From a checkpoint of a small transformer trained on Wikipedia: 1 head of 64, normalized queries and keys.
Each number is 128 + 24 x the weight over its row's rms, rounded and kept within 0 to 255. Layers, rows and columns count from 0. The size above them is the row's rms in percent of the matrix's.

# layer 10 attention value, 64x64, rms 0.245, rows 43-63, columns 0-63
size [106  91 112 100 108 110  95 112 100 102  90 103 118 108  85  92 132 112 101  88  97]
[[118 115  95  97 123 147 141 105 134 150 132 133 129 126 125 116  70  74 124 132 112 149 132 144 136  79 151 131 117 147 113 125 130 134  94 110 104 146 102  89 124 173 142 111 109 122 124 158  62 161 130 165 152 124 117 173 137 125 116 141 163 109 140 171]
 [138 136 122 112 115 106 137 159 143 164 153 136 164 118 143 126 149  87 125 113 143 143 107 117  99 122 146 131 130 151 112 183 120 154  72  82 118 107 138 115 140 140  73 100 148 119 118 134 157 138 129 116  91 152 137 100 161 133 153 188 157 159 131 132]
 [127 166  87 119  96 164 147  82  71 134 140 121 117 179 144 134 133 131  99 110  96 103 116  87 110 158 114 136 141 123 167 127 125 139 136 133 138 109 108  65 135 153 166 115 110 124 140 125 154 102 108 111 144 101 124 106 122 144 121 122 136 127  81 110]
 [131 161 126 108 100 135 117 174 173 172 121 120  74 130 124 108  97 117 118 141 136 113 115 122 150 137 189  82 159 117 123 123 150 109 144 110 129 146 118 106 108 121 173 172 133 130 137 156  92 133 128 107 149 153 115 141 154 159 124 130 118 159 131 173]
 [151 130 110 181 100 124 122 117 114 153  86  91 104 102 177 159 117 144 126 109 119 150 129 119 129 137  98 108 132 140 122 129 140 125 121 118 101 149 114 144 140 176 140 117 128 130 136 101 133  91  77 124 116 108 141 161 194 115 185 131 114 104  97 116]
 [112 121 131  59 121 194 144 153 122  95 158 128 120 169  94 132 146 141 113 127 140 120 123 131 102 133 100 176  92  97 198 151 125 111 158 132 136 103 112 115 131 145 147 140 108 155 101 166 133 150 140 131  95 137 120 118 139 137 138 133 128 112 127 143]
 [133 139 141  95 102 158 127  90 132 124  91 113 129 137  96 149  93  91 161 122 122 134 117 128 150 137 146 148  87 161 161 199 107 118 145 134 142 121 117 121 118 120  83 132 132 123  92 103 153  87 192 120 131 138 157 125 120 152 103 126 149 128 132 152]
 [146  92 112 102 161 176  95 127 165 147 103 118 163 142 145 125  91 101 169 135 148 126 105 157 130  79 125 134 126 105 137 144 124 143 122 165 150 137 129  92 151 135 104 109 126 116 119 121 104 135 125 137 143 104  61 176 142 146 138 146 161 107 135 152]
 [127 146 102 119 115 102 132 132 168 109 125 135 139 107 155 130 101 131  97 153  93 152 126  81  94 129 108 120 118 166 136 157 153 131 119 166 144 154 176 106  83 166 151 142 156 126  91 137  92 141 172 101 128 101 121 150 174 122 133 113 136 105 121 144]
 [127 105 139 114 139  64 111 197 136 157 109 135  76 121 131 201 128 101 117 133 137 127 123 154 108 122  89 114 127 118 115 135 138 107 126  99 115 115  95  97 118 137 151 120 117 119 151 122 101 108 155 123 137  86 137 119 115  80 142 108 100 126 123 123]
 [ 93 146 138  78  81 114 118 136 148 144 108 104  90 152 122 109 161 123 130 142 137 128  94 129 144 103  81 133 140 156 134 118 127 130 110 137 125 125 149  93 107  50 154 129 153 105  90 105  99 137 104 102 129  82 166 141 151 120 137 126 115 144 126 134]
 [114 175 161 143 134  90 178  83 130  95 107 138 126 131 109 114 127 135 118 131 133 138 154  89 145  94 140 144 120 148 116 128 174 146 133 107 134  90 156 112 101 134 138 136 136 163 158 131 144  86 128 128 117 123 200 120 109  88 105 100 121 113 108 137]
 [ 98 154 142 167 100 124  87 109 136  95 137  83 139 136  98 120 102 127  91 117 125 187 133  93  94 125 116 123 105 163  88 129 151 110 138 133 145 123 157  83 116  90 137 158 141 125 106 144 135 114 126 123 111  98 186 122 119 123 135 103 111 149 111 112]
 [142 153 111 145 100 143 122 162 149 161 152 122 124 124 129  95  46 137 156 155 151  97 162 152 106 122 163 163 152 155 115 140 150 118 137 113 128 115 139 111 117 118 162 125 138 150 116  90 121 161 132  87 152 152 158 108 133 111 115 160 121 115 135 172]
 [159 116  92  98 106 173 128 116 194 115 137 157  97  97  99 120 127 101 134 118 129 140 116 136 112 112 180 111 138 161 142 115 105 142 100 200 125 118 118 122 141 145 148 156 120 128 131 117 159 111 111 116 164 122 120 114 166 111 133  94 149 117 129 157]
 [135 196 138 162 103 126 112 102 109 133 133 116 129 112 115 125 114 139 112 135 159 128  96 154 121  99 143 143 111  96  78 135 114 168 178 125 114 135 192  97 141 110 162 126 144 137 128 147 106 129 151  99 129 107 134 123 128 180 147 123 134 138  83 144]
 [136 134 115  88 109 148 113 118 104 134 114  98 139 118 131 137 114  71 163 141 126 131 134 123 108 134 121 120  78 146 122 149 118  86  86 169 115 123 104 126 134 175 146 137 159  94 126 102 116 102 158 114 152 114 138 150 154 141 103 201 163 129 143 115]
 [122 112 103  77  98 127 138  92 155 143 128 148 120 122 182 128 135 140 123 121 103 142 113 113 136 153 138 146 161  94 117 184 119 176 141 153 111 142 136 106 111  74 103  89 129 125 135 116 146 164 132 152 110 113 130 125 183 152 145 116 110 122 151 159]
 [120 154 130 166 101 137 126 117 101 146 136 117 128 141 117 127 143 108 105 107 138 113 142 152 128 104  77 101 120  77 161  71 134 100 128 132 145 121 113 131 145 145 124 123 148 131 207 121 121 118 159 111 158 148 122  89 101 131  84 125 131 162 130  85]
 [149 143 104 127 114 155  86 103  93 113 142 144 141 109 149 172 129 160 139 122 162 137 147 131 189 124  83 150 127 153 174 138 142 131 104 104 126 127  93 107 117 113  97 135 134 166 135 146 124 165 130 100 130 138 118  83 126 106 136 132  92 143 153  80]
 [153  85  97 113 197 149 132 132 126 130  89 110 122 133 139  95 152 134  78 145 127 107 123 155 134 146 166 145 156  81 132 112 140 118 154 124 140 141 117 118 109 119 113 138 111 175 165 144 127 102 124 106 173  96 141 109 130  95 147 140 115 109  91 142]]
# layer 10 attention output (transposed), 64x64, rms 0.399, rows 43-63, columns 0-63
size [110  96 105  95 107 123  97 110  99  98  92 104 112 106  85  94 131 112  98  92 106]
[[111 151 156 143 103 141 128 148 135 143 127 110 133 125 115  95 144 135 135  76 159  89 104 137 124 188  97 171 134  82 150 135 105 113 160 139 115 129 111 166 103 134 143 146  93 131  98 114 120 102 150 109 103 116 106  76 143  88 146 145 105 151 136 111]
 [114 139 202 156 140 119 129 127 145 106 146 149 180 154 114 137  92 162 151  97 117 116 157 111 152 123 102 157 125 137 150  86 156 148 157 148 100 143 141 176  88 117 167 153 121 119 100 132 123 145 142 150 153 144 114 141 111 136 158 131 127 133 151 111]
 [121 133 136 138 165 145 124 117 176 128 143 133 117 140 128 111 156 112 104  91  84 111 120 151 122 113 132 132 147 125 134 136 110 100  89 136 132 181 135 130 109  96 135  89 141 166 177 158 148 105 121 141 109  74 124 136 174 150 154 134 153  88 167 113]
 [103 132 208 135  63 145 120 132  99 148  94 121 162 125 154 114 187 123 134 109 138 135 157 103 119 130 102 146 133 103 121 160  87 127 145 110  82  85 130 123 138 144 112 122 131 138 128 128 121 153 164 112  93 123 152 123 122 137 127 155 128 121 137 140]
 [109  98 134  86 125 111 146  94 126 111 130 167 164 129 100 133 160 145 101 137 104 109 134 155 122 129 105 131 150 141 111 117 100 148 100 172 177 124 127 151 125  82 105 130 115 177 102 112 139 108 101 110 134 137 120 124  99 150  90  72 169 125 145 127]
 [140 182 153 180 167 116 138 135 179 147 142 124  96 115 132 107 143 105 162 113 125 168 122 176 107  87 122 124 158 101 137 120 137 104 131 129 111 142 121  87 128 111 101 134 167  89 160 144 146 130 137 158 123 129 151 136 101 138 120 142 146 131 175 135]
 [116  66 120 143 112 123 141 163 107 143 171 137 121 136 142 116 121 123 144 110 145 147  89 144  99  80 135 166 178  87 112 133 135 143 117  91 115 103 131 114  93 140 156 119 148 110 121  94 128 141 132 162 125 119 118 123 165 114 146 119  99 115 186 100]
 [104 171 124 127 112 115 168 122 121 119 141 114 126 109 114 118 150 128 157 106 164 150 107 187  87 136 135 112 142  89 170 119 130 140 143 142 108 143  98 167 108 139 143 134 106 137 112 138 134 124 123 140  84 107  75  94 123  65 145 130  92 146 117 110]
 [ 94 109 131 132 114 129 119 136 114 164 108 137 141 119 108 158 110 134 119 138 175  89 120 175  98 172 107 148  97 117 142 101 101 136 122 123 114 127 103 141 104  81  63 135 134 127 101 114 127 123 126 144 119 135 138  98 120 105 116 171 143 126 113  58]
 [161 102 139 138 128 116 148 118 128 154 102  89 143  92 122  77 107 124 127 119 133 110 106  78 150 160 121 112 129 117 117 127  76 179 113 189 117 145 130 155 150 118 132 147 120 108 151 120 142 146 101  91 112 187 147 126 111 134 147 110 136 114 141 154]
 [121 150 166 127 118 118 100 137 154 145  65 138 164  61 121 106  84 130 100 144 137 144 111 114  82 128 122 157 127 127 157 122  80 157 124 110 157 145  92 138 140 151 122 135 123 150 131 103 115 128 139 184 139 134 105 158 113 126 143 118 130 129 151 159]
 [156  73 112 141 166 109  95 165 102 142 104 148 115 146 153 152 144 146 107 140  77 103  84 109  97 128 130 112 139 139  83 140  76 140 125 127 140 142 134 100 143 103 164 111 130 106 123 114 108 121 162 145 153 163 149 122 134 155 129 157 144 153 158 124]
 [136 108 117 118 140  68 122 119 120 156 103 122 138 105 131 152 155 135 122 171 132  82 124 113 129 123 107 153 123 161 139 112  94 135  98 134 117 128 143 150 179 152 111 118 175 159 111 109 124 107 164 162 147 164 132 135 167 153  85 145 147  98 167 125]
 [126 123 156 144 139 150  94 115 110 119 113 148 128 196 129 160 151 154 115 117 162 160 132 105 146 131 119 143 147  78 131 123 120 140  98 108 102 123 116 149 141 137  95  91 121  99 131 152 104 127 202 117  95 119  97 150 123 119 101  94 100 151 145 119]
 [118 111 134 128 140 124 107 125 108 162 107 121 114 112 131 137 139 128 157 104 147 135  90 152 117 150  88 140  82  92 127 102 145 106  95 124 183 144 106  81 124 151  93 142  99 138 136 119 152 193 114 179 138 110 157 107 110 130 166 140 134 123 105 112]
 [116  83 142 120 136 144 138 151 127 154  83 107 140 138 119 130 192 145 131  85 133 129 151 141 128 119 132  99 131 157 116 129  98 145 128 104 113 124 116 122 126 132 134  71 187 148 154 116 103  63 125 125 133 137 141 173 112  95 120 154  95 109 143 126]
 [112 104 161 119 114 145 166 141 163 134 199 122 137 121 111 100 112 133 129 114 143 149 108 153 150 137  97 179 119  90 126  90 109 128 115 110 137 114  90 121 130 107 120 178 107 143 125  97 114  91 144 138 138 133 102 130 163 135 162 105  81 118 153 116]
 [ 98 136 165 153 101 141 124 165 148 168 109 114 140 143 115 160 104 120 135 124 117 124 124 164  87  94 130 143 151 192 166 128 147 160 106 132 132 132 112 150  79 129 137 140 145 150 117 159 121 159 143 135 141  92 102 111 135 101 116  84 164 141 136  94]
 [174 155 129 110 149 142 118 123 159 105 120 100 116 101 150 116 133  84 110 151 140 125 115 116 145 138 145 114 113 114 109 141 112 141 135 139 104 117 133  73 160 120 188 118 122 155 104 163 155 131 138 109 132 125 124 168 148 160 192 127  98  84 150 152]
 [135 110  80 146 147 152 129 123 141 106 124 113 110 170 133 140  92 114 124 112 111 137 121 173 134 106 162 158 172 109 108  96 119 124 174 144 141 169 152 156 161 150 107 137 135 116 123 155 167 159 128 139 129 158  91 149  91 131 135  85 142  91 143 144]
 [ 99 173 163 104 108 164 125 108 114 125 142 102 108 148 162 145 174 112 135 124 125 148 147 129  98 146 154  81 147 141  97 131 135 165 103 157 150 152 156 115 137 138 132  70 129 120 155 159 149 111 142 163 129 149 141 100 153 111 133  99 164 141 155 142]]
# layer 10 MLP up, 256x64, rms 0.327, rows 0-31, columns 0-63
size [113  98  95 111 101  99  81 119 129 106 106  93  87 100  95  97  97 110  86 109  96 112  88 106 108  90 114 111 109  93 101  85]
[[ 92 113 159 153 149  91  78 147 122  93 132 120 136 145 138 131 114 137 147 149 116 131 108 166 146 160 162  80 160  89 144 164 108 144 130 142 140 113 122 158 128  80 157 129 130 105 111  95 122 165 121 108 136 173  88 145 127 139 146 161 109 129 136 145]
 [149  83 136 117 129 120 108 128  80 138 126 139  92 109 113 176 148 115 139  91 104  69 162  87 167 128 127 131 124 138 106 117 147 115 102 151 131 115 152 144 120 103  98 171 157 141 124 163 126 118 101 148 118 115 117 107 129 129 121 175 171 102 105 137]
 [133 131 130 113 142 104 195  98  75 127 110 175 150 121 143  75 123 123 106 135 111 125 184 121 156 111 124 165 109 150 143 125 121 139 164 113 123 115 160 131 118 103 157 130 120 135 125 113 146  84 112 128 152 162 125 125 146 136  97 172 103 159 132 130]
 [135 133 143  97 114 131 133 148  90 140 106 118 106 119 133  85 108 109 100 128 109 133 170 129 102  91 106 135 121 105 129  91 107 160 165 106 107 102 136  96 121  98 119 132 115 118 154 183 156  95 145 147  88 135 122 110  99 100  93 183  99 112 124 123]
 [ 96 169 102 130  92 130 161  92 168 121 105 165 117 136 156 108 119 148 123 111 133 130 135 143 132 158 145 132 141 137 125 105 118 119 157 179  84 104 153 115 130 124 161 141 127 118  91 129 145 129 157 145 103 160 112 127 139  93 177  82 148  94 126 164]
 [114 106 138 125 147 114 135  90  84  93 125 163 114 109 103 170  71 142 128 165 103 139 122 160 125 147 102 127 123 101 135 123 123  99 114 159 136 148 130 117 109 168 128 149 121 179 136 138  82 113 179 100 159 111 121 125 151 130 155 130 108  99 103 144]
 [ 75 127 137 149  99 133 155 124 100 124 130 139 112 144 117 125 130  84 151 115 171 144 106  96 135 127 118 150 182 119  99 161 121 112 131 144 150 157 172 120 110  85 125 106 134 149  97 133 159 131 124 128  95 116 163 117 131 172 148 162  89 115 110  90]
 [118 181 118 141 101 115 121 138 138  67 107 104 125 110 128 117 106 138 128 137 128 121 134 122 163 119 162  98 152  77 132 150 125 122 162 161 131 119 104 114 111  68 119 109 100 113  81 119 143 130 121 135 114 121 113 144 167 156 191 131 112 105 138 112]
 [105 100 113 116 147 105 119  90 139 116 118 139 115 108 116 177  87 141  83 144 122 176 156 136 156 101 127 125 146 122 143 133 157 102 128 140 126 107 116 138 178 176 111 140 154 120 109 126  87  98 146 153 109 117 147 117 113 161 153 157 126 113 165 175]
 [ 98 150 167 154  91  93 138  78 138 102 166 120 153 132 127 123  91 121 137 117 104  92 160 114 138 131 152 120 182 114 133 151  84 152 135 105 117 136  92  97 121 146  86 121  93 131 117 155 164 141 117  92 117 140 128 111 158 109 129 128 119 156 156 126]
 [147 117 114 140 134 135 131 122  97 137 169 150 166 103 101  95 157 156  91 131 126 136 143 177 136 114 127 139 139 123 118 143 139  85 161 143 101 134 109 106  76 136 140 120  95  96 122 176 141 138 152 105 116 123 155  86  93 164 125 140 116 123 156 176]
 [161 120 123 115 113 124 117  76 103 145 141 122 118 144 157 114  99 117 140 159  81 157 136 132 122  96 153 135 171 107 126 114 128 170 127 117 107  84 132 136 121 144 116 126 104 144 171 137 128 106  74 152  76 116 147  67 131 166 127 136 141 142 118 138]
 [114 148 155 109 163 122 129 134 110 118  97  67  97 151 143 159 150  95 165 109 179 174 146 114 119 114 113 123 166 125 124  76 134 109 128 114 121 133 147 120 131  97 144 155 121  81 115 145 105 124 130 128 133 182 132 152 152 118 140 147 139 148 137 162]
 [174  52 141 150 131 125  99 175 131 127 161 109 137  98 133 142 127  93 133 112 141 141 145 133 105  96 143 104 140 165 157 168 143 125 176 144  68 125 141  90 129 125 141 153 133 150 110 163 121 114 125 162 146 133 109 142 128 124 121 119 121 108 115 140]
 [158 124 166 123 109  99  76 144 118  58 124 135 142 110 141 152  99 123 169 121 108 125 139 122 146 120 150 142 108 117 133 154  78 170 134 132 151 126 156 142 111 147 140 153 108 116 119 133 160  86 130  99 105 109 117 128 178 129 142 104 123  81 144 119]
 [118 111 140 135 102 129 138 108 104 130 132 100 140 137 128 135 165 155 116 181 128 159  70 103 105 106  97 111 120 109 169 142 142 125 135 153 132 143 135 138 124 137  97 143  93 139  66 119 137 145 145 148 186 156 139 126  98 139 124  97 146 106  81 101]
 [121  85 161 133 131 112  95 102 170 120 132 151 127 130 119 131 164 159  85 127 173 168 164 126 140  99 122 161 149 111  89 145 102 119 109  96 168 108 148 143 113 156 156 146  93 167 146 102 118 135 109 156 157 108 127 123 145 103 108 117 155 119 118 143]
 [141 122 112 135 128 119 106 134 151 136 110 190 128 150 131 136 122 120 136 137 108 121 154 137 153 154  94 135 121 128 210 131 112  97 142 160 160 128 140 111 103 143 131 139 102 112 152 140 110 170 125 109 170 170 127 139 130 106 109 110  77 152 176 155]
 [154 104 123 115 135 105 122 101  97  89 116 159 121 132 116 110 136 128 141 129 116 131 127 151 114  84 107  91 135 131 156 108 111 114 144 133 114 158 154 142 136  93 116 148  93 163 150 137 134 173 112 171 181 110 123 124 101 128 181 126 118 177 112  76]
 [137  96 169 122 117 122 127 153 126 122 157 119 144 163 151 113 158 109 104 132 100 125 162 150  83 123 151 173 116 100 153 116 148 133 124 132 132 155 132 108 140 116 150 115 100 154 121 109 147 113 127 126 142 120  64 137 189 189  99 152 126 137  96 117]
 [129 130 162  97 137 145 161 162 161 131 147 111  92 179 146 133 169 150 108 131 149 133 129 136 163 130 102 147 127 161 122 114 126 140 105 105 135 143 167 134 116 159 123 118 135 125 143 164 143  91  95 100 138 146 101  95 118 113 137  77 157  68 113 127]
 [171 141 128 102  79 119 114 116 129  84 107  95 138 110 134  77 176 143 108 196  97 112 177 123 153 131 124 108 122 151 122 112 122 124 141 123  99  91 128 134 121 125 136 140 119 114  91 109 147 150 102 111 159 158 135  84 135 126 138 106 132 139 146 118]
 [ 97 137 196 114 126 136  97 129 150 138 110 167 108 163 135 156 136 139 142 140  75 122 106 127 125 142 163 129 171 117 112 153 125 180  91 164 138 131 111 118 110  95 113 128 118  79 142 154 126 144  97 105 123 150 149 119 142 161 133 103 108 126 126  99]
 [154 153 139 133 159 155 135 154 127 146  92 180 132 122 128 105 109 141 137 123 146  99 158 170 172 143 137 120 126 142 100 137 149  99 125 123 107 134 136 144 126 109  92 166 146  98 166 156 159 157  94 156 102 122 153 104 119 115 170 176 137  93 122 114]
 [ 76 115 169 135 165 158 106 114 134 109 125 149 117 127 111 136  78 160  68 164 149 144 146 140 134 159 100 138 149  87 128 134 121 125 111 155 154 141 134 123 127 109 129 143  92 100 172 119  91 142 144 137  97 130 137  99 139 154 110 149 120  89 158 127]
 [119 135 144 125 126 148 120 126 125 113 111  84  91 121 126 141 115 130 140  98 164 147 164 155 141 118 135 107 151 134 158 179 114 134 108 141 132 127 139 112 104  79 177 130 116  72 114 147 100 143 142  90 103 154 179 134 151 166  96 157 115  99 123 141]
 [118 193  81 139 150 123  86 128 110  94 123 110 173 106 141 133 191 128 151 116 170 122 154 142 177 120 117 100 146 117 118 113 107 128 180 150 117 135 158 138  88 122 107 133 142 129 128 131 122  99 141 137 126 126  86 103 142 147 135 151 116 125 136 137]
 [159 185 124 101 132  84 103 130 116 114  86 123 132 122 183 105 147  97 126 105 154 108 141 138 165 118 110 168 139 106 108 162 135 137 186 119 114 172 150 109  83 120 148 114 157  92 132 104 109 133 114 137 141 137 117 130 137 144 111 142 115 113 137 103]
 [140 149 151 174  87  98  91 123 160 126 110 140 127 115 129 167 140 124 141 138 148 144 115 137 180 139 115 108 101 125 152  89 116 141 116 161 129 111 145  93 105 113 142 101 155 107 112 141 138 162  94 104 118 135  93  91  99 113 140 183 117 132 172 146]
 [ 99 147 125 151  94 164 110 141  93 131 111 181 112 121 135 118 106 116 117 112 132 152  98  87 114  91  91 137 114 169 136 125 169  90 105 112 156  85 109 124 149 102  99 111  79 120 123 145 114 144 169 157 130 109 124  99 134 157 129 101 135 135 115 136]
 [ 97 168  96 104 103 137 114 105 114 155 115 111 111 102 132 123  89 137 122 127 137 137 145 142 137 120 137 143 162 132 105 100 159 118 191 153 110 131 149 172  76 134 121  92 137 134 133 130  99  79 140 112  91 158 104 116 157 113 164 153 130 109 161 134]
 [150 157 146 144  91 130  91  80 133 156 120 117 127 111 154 166 140 126 117 106 127 151  51 125 119 129 146 154 119 120 146 140 140 129 104 148 108 132 166 114 141 155 131 169 116 132  87 147 132 153 111 164 164 140 123 146 114 156 159 139 124 163 101  88]]
# layer 10 MLP down (transposed), 256x64, rms 0.335, rows 0-30, columns 0-63
size [107 108 102 111 115  89  89 115 124 103 116  83  78  85  93  89  92 110  91  95  86 120  97  90 105  83 114 114 105 104 110]
[[105 139  83 158 129  95 115 109 160 112 136  82 144 132 138 109 123 116 174  98 153 118  70 134 148 138  91 124 163 130 140 110 138 142 144 137 154 117 156 126 157 147 119 137  62 144 135 105 104 119 131 106 110 147 133 122 127 126 166 121 147 149 174 167]
 [104 110  97 102 155 169 157 138 121 138 139  80  95 125 113 151 167 105 108 110 140 140 175 110 118 150 110 119 106  99  98 129 131 113 125 152 118 136 127 104 111 154 151 154  91 113 131  88 133 170 142  87 111 106 143 180 133 156 144 117 158 104 113 105]
 [140 119 118 118 112 154 143 112 157 105 149 129 111 150  84 131 122 144 158 104 125 180 111 139 138 153 113  83 153 101 132 131 138 145 144  90 133 126  98 148 148 158 131 129 145 119  64 148 149 146 100 173 120 110  95 162 146 100 117 175 117 119  87 119]
 [155 114 146 118 124 111 140 159 115 152 122 120  98 161  48  89 103 108 139 150 116 111 145 157 167 147 125 153 177  86 156 150 144 141 135 146 140 139 126 140 126 121 117 110  87 130 128 134 102 139  91 161 151 130 101 127 128  94 167 147 130  99 122 146]
 [ 95 122 142 144 165 140 130 121 132 139 139 132  91 125 141 161 138 121 142 134 155 106 150 118  79 164 169 153  85 126 156 131 161  97  93 123 107  94 137 139 107 143 142 172 104 127 130  87 106 147 173 142 125 122  99 111 164 143 113 102  92 141  89 117]
 [143 132 137  84 145 127 155 167 147 164  97 115 137 174  94 100 150 127 152 125 167 118 133 101  89 134 115  94 136  94 122 153 147 127 138 127  73 124 141 126 145 111 146 144 143  89 132 140 148 125  65 127 114 137 129 154 139 117 130 123 140 162 124  71]
 [102 144 127 161  76  78 116 120 111  86 116 153 102 140 110 150 130 142 138 155  66 120 121 112 114 143 122 161 147 177 117 123 151 151 176 136 149 161 132  89 146 135 136 127 149 142 136 124 148 123 131 190 124 126 139 141 121 142 169 133 110 142 133 150]
 [102 134 113 149 113 134 123 109 109  81 104 150 151 119 145  87 103 112 184 115 133 140 105 102  90 134 175 129 116 136 150 107 145 133 116 166 110 153 112 182  98 113  95 144  95 168 155  96  99 107 131 120 137 106 161 105 135 128 135 120  94 138 129 147]
 [ 92  97 119 127 100 120 153 130 126 129 118 111 129 129 111 128 117 182 141 107  89 115  92 103 115  98 106 154 111 134 159 145 186 156  98 152 156 128 157 161 122 113  96 148  96 123 125  94 151  75 147 100 129 129 166 134 143 118 160 142 103 111 133 153]
 [ 76 132 112 138  85  95 133 138 108 109 164 151 137 114 139 152 110 113 101 153 126 122 153 102 140 151 148 114  97 118 157 116 121 129 154 123 146 173  76 113 139  89 122 110 153 164 142 134  96 149 115 125 136 127 150 135 178 136 165 106 170 142 146  93]
 [163  93  90  96 170 150 101 130  96 165 152 108 145 122 122 135 109  79  99 116 140 119 105 105 129 158 138 131 143 125 132 102 166 113 132 107 153 123 122 137 107 136 131 156 150  99 106 130 159  91 135 139 117 130 183 105 116 178 120 118  93 148 161 102]
 [150 108  93 134 188 126  97 141 164 164 147 122  79 177 155 168 137 149 128 105 159 110  81 115  96 148 130 154 134 135 154 128 136 115 113  79  94 115 104 115 115 138 142 100 118 115 143 130 136 161 116 113 112 108 111 131 134 134  81 129 109 128 117 141]
 [150 148 127  99 138 127 141 110 123 100 119 168 132 126 127 104 130 161 127 132 159 166 135 106 158 104 128  82 153 115 117  75 134 153 143  96 149  92 129 141 122 155 157 121 110 132 131 143 117 143 172 104 186 162 130 170 113 158 113 157 112 121  83 112]
 [102 137 145  88 192 120 142 122 134 158 151 117 149 118 137 157 124 103 128 117 145 104 148 173 157 132 110  67 114  96 123 120  95 169 147 143 169 156 137 122 133 138 100 147 110 111 100 142 138 103 154 132 164  94 110 148 157 153 131 142 144 142 103 149]
 [166 196 125 107 171 139 147 108 163 154 166 153  99 155 110 129 136 136 145 111 126 116 124 126 110  62 156 116  89 123 134 123 136 180 116 104 132 115 121 106 150 155 126 101 148 131 121  96 127 173 114 127 135 108 146 121 102 115 114 128 105 142  95 129]
 [159  78 110 104 170 146 101 121 161 106 124 107  55 122 125 148 125 138 135  98 145 101 165 133 161 111 138 136 132 135 110 122 108 158 114 154 112 138 138 148 137  99 122  94 132  99 156 146 115 103 139  93  62 105 128 123 142 130 147 127 116  92 143 117]
 [131 116  98 132 149 152 133 116 122 110 147 107 124  97 129 157 104 130 169 111 106  75 119 132 116 169 118 108 137 144 164 117 154 155 112 159  74 123 137 154 155  97 143 113  88 123 129 143 169 125 149 105  98 102 124 126 142 139 172  87  94 136  94 102]
 [116 146 150  91 165 121 124 178 119 187 137  90 116  98 151 157 133 136 130 124  82 124 194 128 136 130 110 105 123 126 116 122 103 148 135 126 131 149 106 122 125 178 150  85 160 113 152 119 100 153 130 135 135 140 123 145 149 176 126 164 110 135 121 124]
 [ 99 151 152  83 127 161 138 155 130 148 153 124 145  79 178 143 103 136 143 104 138 123 117 118 132 165 172 100 136 174 100 103 105 145  90 137 111 131 129 153 128 146 167 111 136 133 102 111 146  98 147 107 132 125 147 149 174 148 122 173 112 102 129 144]
 [118 141 160 117 134  90 157 116 101 105  86 101 142 121 107 120 133 132 151 164 182 146 139 109 159 140  96  77 142 170 131 129 105 119 129  98 127 106  94 175 124 124 158 156 131 102 134 105 109 105 129 185 109 131 116 155 131  95 114 110 112 148 116 131]
 [141 161 108 188 140 106  91 111 138 122 103  96 127 133 141 141 103 115 152  70 122 114  70 149 116 150  93 120 149 107 119 139 106 145 118 119 112 131 138 115 146 142 107 102 108 173 143 106  72 107  95 102  86 143 136 103 122 108 131 143 131 114 124 145]
 [115 102 150 111 154 128 143 131 112 127 106 121  97 117 131 131 127 110 132 114 142 109 109 114 119 148 134 152 105  48  75 136 143 118 124 104 142  99 136  74 141 155 140 208 100 106 128 109 127 128 160 148 146 156 130 162  99 131 131 124 114 147 157 119]
 [139 163 110 126 150 136 152 202 137 130 121 145 162  94 122 159 103 114 120 115 141 111 109 134 129 108 133 120  85 142 109 110 127 106 103 122 142 127 135 135 134 123 116 104 122 118 135 144 137 179 133 151  80 181 169 114 103 169 106 106 104 164 169 132]
 [142  80 153 120 118 128 121 119  91 118 156 126 106 109 138  97 163  63 100 158 179 128 142 116 112 134  98  52 129 122 121 122 164 132 141 127 155 144 129 150 111 117 168 138 150 126 130 123 124 114 137 164 110 123 137 172 113 142 146 100 112 117  98 121]
 [144 130 139 140 105 148 158 168 125 167 114 114 167 137 110 121 163 149 159 173  78 124 131 128 137 150 175 115  91 123 155 150 113 137 170 100 134 107 112 119 121 150 137 123 112 156 112 102 144 160 110 112 161 109 146 145 121 195 161 139 125 117 128 145]
 [126 109 131 175 146 104 147  55 137 119 148  96 139 114 151  96 109 133 122 104 148 108 122 133 113 153 167 152 126 120 155 139 149 128 159 117 164 140 113 108 161 163 144  83 129 120 166 135 105 143 163 108 132 152 128 148 136 148 186 162 119 141 138 110]
 [149  83 111  75 115 110 166 134 104 128 138 171 147 165 115 116 147 115  96 152 170 116 158 140  97 144  94  65 148 138 101 129 125 129 107 160 140 158 139 123 154 114 140 128 137  92 139 154 160 119  97 143 162 120 130 100 147 147 128 131 148 138 108 122]
 [118 137 172 153 177  85 119 133 130 131 124 133 153  87 137 110 142  88 142 124 125  98  93 135 128 111 145 133 150 101 118 142 124 142 130 154 128 112 100 115  76 142 161 132  91 141 160 163 134 142 136 129 128 118 156  86 160 121 148 112 112 122 144  54]
 [123 107 173 102 106 123 126 150 117 112 121 170 126  95 129  94 124  94 115 142 148 135 147 111  85 117 136 104 100 184 121 109 161 107  49 100 132 152 103 148 172 106 111 142 133 133 165 120 109 120 146 141 114 155 112 113 130 129 128 124 106 158 108 131]
 [145 174 160 141  95 157 143 114 109 143 101 124 145 131 127 137 146 113 151 166 106 153 142 112 116 140 107 147 107  74 115 133 133 124  77 157 109 117 131 187 147 116 128 163 125 131 105 166 107  93 139 115 128 146  89 149  76  97 129 135 151 134 152 140]
 [133 127  91 151 121 144 136 105 123 150 129 138  76  80 144 139  95 131 151 135 136 115 112 129  98 108 105 157 131 169 108 175 134  73 135 117 138 122  89 146 176  92 118 126 163 113 167 137 102 127 149 119 157  93 136 136 115  94 120 148 122 134 120  87]]